Each number is 200 + 30 x the weight over its row's rms, rounded and kept within 0 to 999. Layers, rows and columns count from 0. The size before them is the row's rms in percent of the matrix's.

# down: layer 13 MLP down (transposed), 512x128, rms 0.325, rows 200-224, columns 0-63
# up: layer 13 MLP up, 512x128, rms 0.311, rows 201-224, columns 0-63
down200,096,178,205,134,198,188,245,236,245,182,152,178,223,226,206,199,195,206,133,204,192,167,222,215,143,152,195,198,210,255,157,246,207,193,172,167,200,208,220,221,251,155,149,239,209,190,230,202,188,265,214,233,141,188,220,148,204,200,227,176,163,154,238,169,180
up201,104,229,218,141,233,226,225,194,156,199,202,156,218,181,219,155,210,203,201,177,210,174,252,191,196,228,235,195,224,207,236,174,202,189,229,232,177,202,157,259,242,185,155,156,198,266,172,222,179,178,205,212,241,198,183,170,201,218,218,216,152,226,218,186,249
down201,091,154,210,243,231,190,208,223,213,182,207,200,214,228,172,189,225,201,208,148,157,211,204,186,176,256,210,196,176,225,213,211,191,239,249,244,200,206,250,207,186,200,223,223,187,222,195,283,180,185,207,179,148,224,239,194,192,169,233,168,232,184,208,188,203
up202,098,226,97,240,211,153,240,184,264,139,183,215,231,214,192,123,181,188,196,238,243,195,240,159,207,215,197,176,144,236,199,197,226,232,221,253,214,220,199,203,200,183,171,181,255,218,216,229,219,192,159,230,190,150,148,215,168,249,181,201,222,194,189,195,277
down202,096,245,246,217,172,175,150,175,211,190,187,150,196,215,171,207,188,215,211,220,176,188,191,202,185,206,234,233,169,181,125,168,274,187,168,211,233,190,211,145,167,220,269,206,185,186,239,176,216,128,198,221,218,204,235,241,218,181,209,171,202,168,183,170,245
up203,096,183,243,188,185,196,173,177,156,188,209,168,165,174,202,211,205,194,238,214,223,220,180,160,218,212,216,243,182,202,224,175,233,151,187,262,158,186,152,169,147,261,218,157,166,253,231,161,210,207,222,175,212,196,190,153,238,179,179,143,227,191,195,234,194
down203,093,234,249,199,157,156,170,297,191,167,203,200,195,205,251,189,190,232,203,185,226,224,204,167,207,170,187,170,147,228,224,236,181,220,162,202,157,186,197,221,183,227,174,185,178,223,160,201,193,183,206,173,201,189,212,162,208,158,124,221,245,266,233,175,220
up204,108,204,154,195,207,201,175,160,141,171,202,259,201,207,182,215,218,161,184,228,256,224,204,203,236,222,231,240,185,225,207,183,146,165,157,182,124,229,212,203,250,200,179,152,173,187,189,203,151,237,212,197,231,161,187,172,206,198,205,227,198,214,240,177,184
down204,099,172,148,186,232,151,270,226,187,183,199,232,148,177,219,198,203,229,212,233,163,152,215,172,183,215,231,178,250,199,237,207,236,144,231,278,214,238,190,185,182,199,223,208,167,186,190,234,224,127,174,209,153,199,256,186,195,237,193,195,209,201,254,207,212
up205,104,249,221,232,231,189,178,167,185,152,133,156,251,209,170,205,184,235,177,235,245,198,175,206,218,146,211,212,187,168,158,182,200,209,184,238,156,200,178,183,204,241,188,111,205,182,172,176,183,233,207,193,186,257,247,207,150,219,178,187,222,192,231,203,240
down205,104,223,210,231,261,222,146,186,188,213,219,184,225,211,235,229,207,207,212,189,222,187,198,189,183,232,208,199,226,210,214,194,213,214,225,161,184,208,238,248,192,198,250,249,161,166,202,175,228,139,139,202,159,160,246,175,207,279,206,172,155,215,189,211,180
up206,102,187,209,223,191,185,169,171,232,160,198,201,177,171,215,201,227,164,199,182,228,163,191,176,173,220,212,178,192,185,201,201,205,187,164,196,204,171,234,149,202,143,192,218,188,193,169,184,162,206,192,186,229,281,213,202,198,164,221,208,157,190,206,198,142
down206,104,195,146,200,194,152,237,195,215,203,154,156,171,176,188,235,221,143,246,204,171,274,205,187,193,202,181,177,261,223,173,233,207,228,189,211,201,220,201,180,225,197,166,171,187,202,220,218,186,199,232,226,174,202,153,168,224,201,241,228,161,203,217,201,192
up207,095,218,171,201,225,215,172,246,167,191,205,226,180,212,179,226,176,231,168,203,249,252,202,214,184,182,234,186,192,214,182,155,240,213,174,236,202,222,186,184,240,140,194,157,264,243,204,200,235,193,175,177,147,188,212,185,172,221,170,200,192,195,221,251,224
down207,099,209,190,237,159,211,215,162,169,194,248,196,184,180,202,217,219,158,211,188,255,185,238,234,192,232,215,213,248,218,181,157,168,241,177,201,193,246,199,152,177,203,217,207,226,160,213,153,150,201,235,168,250,174,262,195,236,204,206,160,187,167,211,200,201
up208,097,216,186,190,160,201,160,209,213,190,205,213,192,142,168,128,174,227,204,218,225,210,230,221,159,223,123,180,206,214,170,174,121,191,170,265,176,230,233,181,219,184,206,243,217,207,227,208,182,211,254,260,175,205,177,205,176,162,212,191,217,201,169,183,181
down208,090,179,189,164,207,198,208,227,184,156,207,234,199,160,200,180,200,209,189,166,178,203,162,223,147,228,179,182,216,170,150,157,192,181,188,185,172,163,100,235,182,201,196,219,176,191,238,155,186,243,198,189,201,210,166,239,240,212,206,186,221,202,162,192,148
up209,099,173,183,210,227,205,257,252,208,182,171,179,215,203,191,244,177,168,198,174,178,213,207,216,134,228,240,177,177,208,214,237,221,223,174,167,191,188,191,182,187,190,251,194,207,192,249,176,175,194,189,203,204,148,199,222,203,143,149,243,206,194,142,199,218
down209,105,231,201,121,187,238,227,215,226,213,176,206,166,213,262,145,199,216,182,218,237,185,172,146,169,228,194,195,253,252,237,264,206,213,259,228,179,226,205,179,226,205,177,215,198,216,207,160,180,250,186,257,194,192,224,124,164,190,212,234,169,206,245,216,186
up210,080,182,184,197,171,180,184,195,242,224,228,202,257,222,209,181,174,142,189,130,230,201,143,184,203,225,163,242,178,189,178,204,172,248,164,224,196,186,187,219,191,245,150,192,227,231,227,234,222,183,182,198,206,248,233,286,187,218,150,178,231,186,204,203,195
down210,075,216,204,211,245,232,217,199,230,208,194,199,185,195,190,149,233,216,206,181,205,210,197,210,206,207,199,183,208,194,206,213,206,240,206,198,173,185,232,218,219,198,208,188,186,204,190,205,234,211,212,213,210,183,161,392,192,215,180,201,204,229,191,176,192
up211,103,188,206,165,173,177,221,169,193,218,174,167,177,167,240,167,180,195,215,178,201,214,227,206,199,163,206,186,232,270,195,195,213,189,198,219,157,207,233,231,142,247,266,179,284,201,179,200,198,212,222,185,203,198,200,171,157,203,255,168,207,183,218,219,225
down211,103,189,191,248,196,201,207,171,177,263,195,154,228,244,159,201,264,135,211,163,231,204,218,212,250,195,272,147,198,220,192,182,141,173,222,184,198,173,177,199,139,240,229,188,158,234,205,216,178,200,187,215,187,256,225,175,210,224,194,160,225,207,235,195,224
up212,091,134,254,175,207,196,240,180,165,179,230,177,245,148,267,163,181,192,178,187,163,235,201,187,257,197,221,239,153,171,185,145,203,251,193,176,218,211,197,182,241,234,230,174,206,193,210,197,174,186,183,232,230,223,228,237,183,223,187,265,154,221,211,201,250
down212,091,232,182,168,177,217,181,218,258,235,219,175,187,196,171,197,180,143,197,242,161,197,220,174,153,198,227,193,222,223,184,245,212,161,232,232,176,163,229,227,206,142,220,184,193,228,187,172,199,229,203,161,265,158,244,235,197,196,150,214,269,260,281,208,213
up213,083,148,246,180,192,220,199,199,216,208,165,211,184,278,179,129,157,212,162,164,206,190,223,253,179,221,197,240,191,243,204,174,192,198,176,204,228,197,208,191,165,274,183,185,239,202,198,247,194,200,233,171,234,118,140,177,189,193,185,222,154,249,203,203,201
down213,087,237,172,225,244,207,204,188,187,202,220,175,199,172,205,223,288,239,183,229,177,228,197,171,196,192,159,234,236,201,192,219,205,195,210,183,197,155,174,240,192,147,226,206,195,232,188,195,207,156,181,234,188,190,244,228,165,174,170,172,194,217,200,166,264
up214,101,191,178,161,214,216,254,217,156,233,161,180,173,200,179,175,200,237,238,145,150,184,175,217,235,170,179,210,177,234,184,178,228,158,197,178,209,214,184,226,240,243,219,179,160,203,201,201,162,173,152,235,214,192,186,249,187,230,219,177,207,217,192,178,240
down214,110,219,187,234,194,184,160,256,174,184,184,210,222,187,254,173,151,224,220,229,217,211,165,193,165,208,216,197,218,227,157,229,173,246,203,191,113,186,204,218,233,184,196,161,235,231,201,171,213,128,236,210,211,232,194,196,221,164,230,180,218,161,182,192,218
up215,085,220,192,202,207,253,160,163,197,237,158,269,180,247,222,139,177,183,151,276,188,186,225,230,221,219,176,177,167,207,241,240,186,191,172,189,189,225,196,144,247,217,213,217,189,219,185,178,132,184,169,207,234,216,212,222,186,259,217,185,122,173,152,222,209
down215,091,232,197,172,186,211,292,199,176,168,145,171,213,222,252,161,218,212,195,208,166,197,147,178,199,202,257,198,180,201,222,190,169,210,217,172,221,255,187,177,201,178,179,186,170,203,199,216,209,251,181,240,165,230,204,215,190,198,218,136,214,159,209,206,167
up216,100,152,182,229,175,181,200,209,191,227,185,180,231,174,177,206,210,205,174,222,178,210,120,167,169,235,198,205,175,181,213,187,264,159,121,180,208,178,193,209,141,209,180,182,211,205,188,209,270,197,208,158,241,213,214,221,214,217,154,211,155,179,166,167,208
down216,086,216,224,232,222,199,209,137,186,221,172,236,228,198,189,166,199,213,190,160,228,205,183,182,223,146,184,174,148,233,239,229,204,234,205,172,253,209,197,193,193,174,205,215,236,224,212,179,212,98,139,241,248,201,209,217,164,200,190,210,235,235,233,199,163
up217,103,255,192,168,178,191,205,169,190,198,227,193,194,192,250,216,169,171,234,149,244,169,208,214,214,220,223,215,176,223,185,175,202,178,245,262,216,176,207,113,179,252,168,214,163,232,246,208,224,211,155,249,216,245,233,246,224,172,149,217,193,180,183,172,160
down217,101,173,160,255,201,275,171,268,162,182,201,210,246,201,197,173,231,211,194,201,241,218,153,199,171,213,202,188,210,179,213,193,162,182,181,208,233,263,195,147,203,150,198,218,155,224,142,219,168,173,200,235,179,192,236,197,213,220,212,215,215,207,201,177,219
up218,096,219,176,172,222,235,198,212,164,211,191,171,192,261,195,202,209,151,221,233,197,236,129,195,209,227,209,163,205,193,192,171,185,182,213,240,170,178,241,150,205,244,243,219,182,177,219,248,190,177,188,186,186,166,274,169,176,150,166,261,225,190,228,180,189
down218,092,162,236,181,165,177,267,222,254,217,151,251,168,244,184,174,219,238,215,224,228,219,193,264,168,218,222,235,212,215,219,228,235,203,210,183,243,195,171,209,218,197,230,139,198,201,224,216,209,196,225,253,213,196,160,220,205,222,188,206,193,200,205,162,232
up219,091,170,239,181,153,228,179,158,263,239,214,155,164,194,193,157,220,154,194,208,268,205,156,173,279,211,236,246,184,159,212,186,237,181,207,158,208,158,143,228,232,221,235,205,219,197,200,192,204,210,212,193,214,231,213,215,235,157,237,213,203,140,183,210,191
down219,090,197,229,212,211,181,203,205,175,207,174,159,173,253,146,204,247,199,192,192,170,198,228,200,223,166,193,155,239,239,225,202,176,175,229,202,206,231,249,173,233,206,228,167,188,254,139,235,250,206,242,165,211,270,217,278,143,222,186,249,243,198,280,200,185
up220,094,223,175,242,189,201,182,235,251,167,164,186,231,162,161,200,218,186,174,188,193,130,237,223,200,231,252,208,203,190,226,229,176,159,190,159,181,187,156,218,263,255,168,212,229,207,227,150,172,191,111,189,209,167,205,219,147,252,199,194,206,159,193,201,197
down220,094,171,198,195,194,236,177,218,205,195,244,181,183,241,227,188,249,180,194,250,230,194,190,159,195,233,211,192,144,202,179,224,240,203,213,201,203,190,164,178,127,162,238,214,192,217,197,179,258,164,187,211,285,247,240,254,236,206,174,204,244,197,189,170,199
up221,094,211,138,174,222,209,227,195,170,221,231,175,162,192,169,174,189,256,194,223,263,164,144,187,201,201,246,218,195,202,184,214,184,203,148,210,196,216,246,187,223,189,178,138,243,206,180,139,222,179,229,141,151,184,196,250,215,200,154,212,196,178,208,167,233
down221,090,260,268,241,235,174,229,198,207,189,174,174,176,217,234,196,216,194,212,147,209,207,230,174,117,182,217,132,178,257,196,181,164,173,187,211,205,178,203,164,193,210,200,249,201,210,203,201,180,181,238,237,244,217,204,218,193,254,165,252,174,207,165,184,181
up222,112,200,170,204,196,246,244,208,175,243,182,257,214,145,210,179,212,175,196,247,209,230,178,227,199,218,178,144,190,168,197,162,229,223,180,186,194,190,223,150,239,225,188,193,215,191,166,216,163,264,248,221,183,224,176,155,251,156,170,221,204,187,195,136,121
down222,099,211,228,177,219,172,186,162,232,199,237,162,185,167,226,231,206,217,182,245,179,185,193,189,174,160,242,181,241,185,213,239,182,189,228,230,249,176,162,156,189,187,176,164,182,196,144,188,203,217,236,179,184,195,175,134,212,222,163,170,212,228,142,219,237
up223,108,233,178,256,190,232,177,193,264,226,214,246,244,152,235,206,178,228,161,209,160,190,135,217,185,207,205,173,204,192,167,221,216,194,151,185,204,200,190,166,224,189,221,199,218,185,237,171,224,202,175,198,164,142,250,204,131,164,213,168,223,179,162,183,226
down223,100,251,221,223,206,184,196,175,224,239,220,182,175,183,250,243,200,233,251,205,195,197,191,225,229,207,199,155,187,151,206,157,190,214,182,152,156,201,169,197,179,246,190,216,183,166,164,190,199,191,226,219,216,171,223,193,211,189,190,172,236,215,178,201,183
up224,107,210,191,227,224,244,295,150,228,198,215,223,254,204,270,134,219,178,218,191,217,248,194,181,210,207,221,182,182,180,173,211,192,226,158,165,167,208,192,192,206,177,194,221,231,162,224,169,211,214,220,227,216,211,236,201,133,199,166,189,226,200,169,225,240
down224,108,192,215,196,251,228,195,204,193,195,233,224,218,184,193,133,141,197,186,158,226,175,196,141,171,178,200,196,239,207,160,211,191,221,139,223,161,190,222,194,253,212,209,160,210,120,156,185,224,172,191,229,181,211,264,229,201,223,195,156,227,168,137,226,215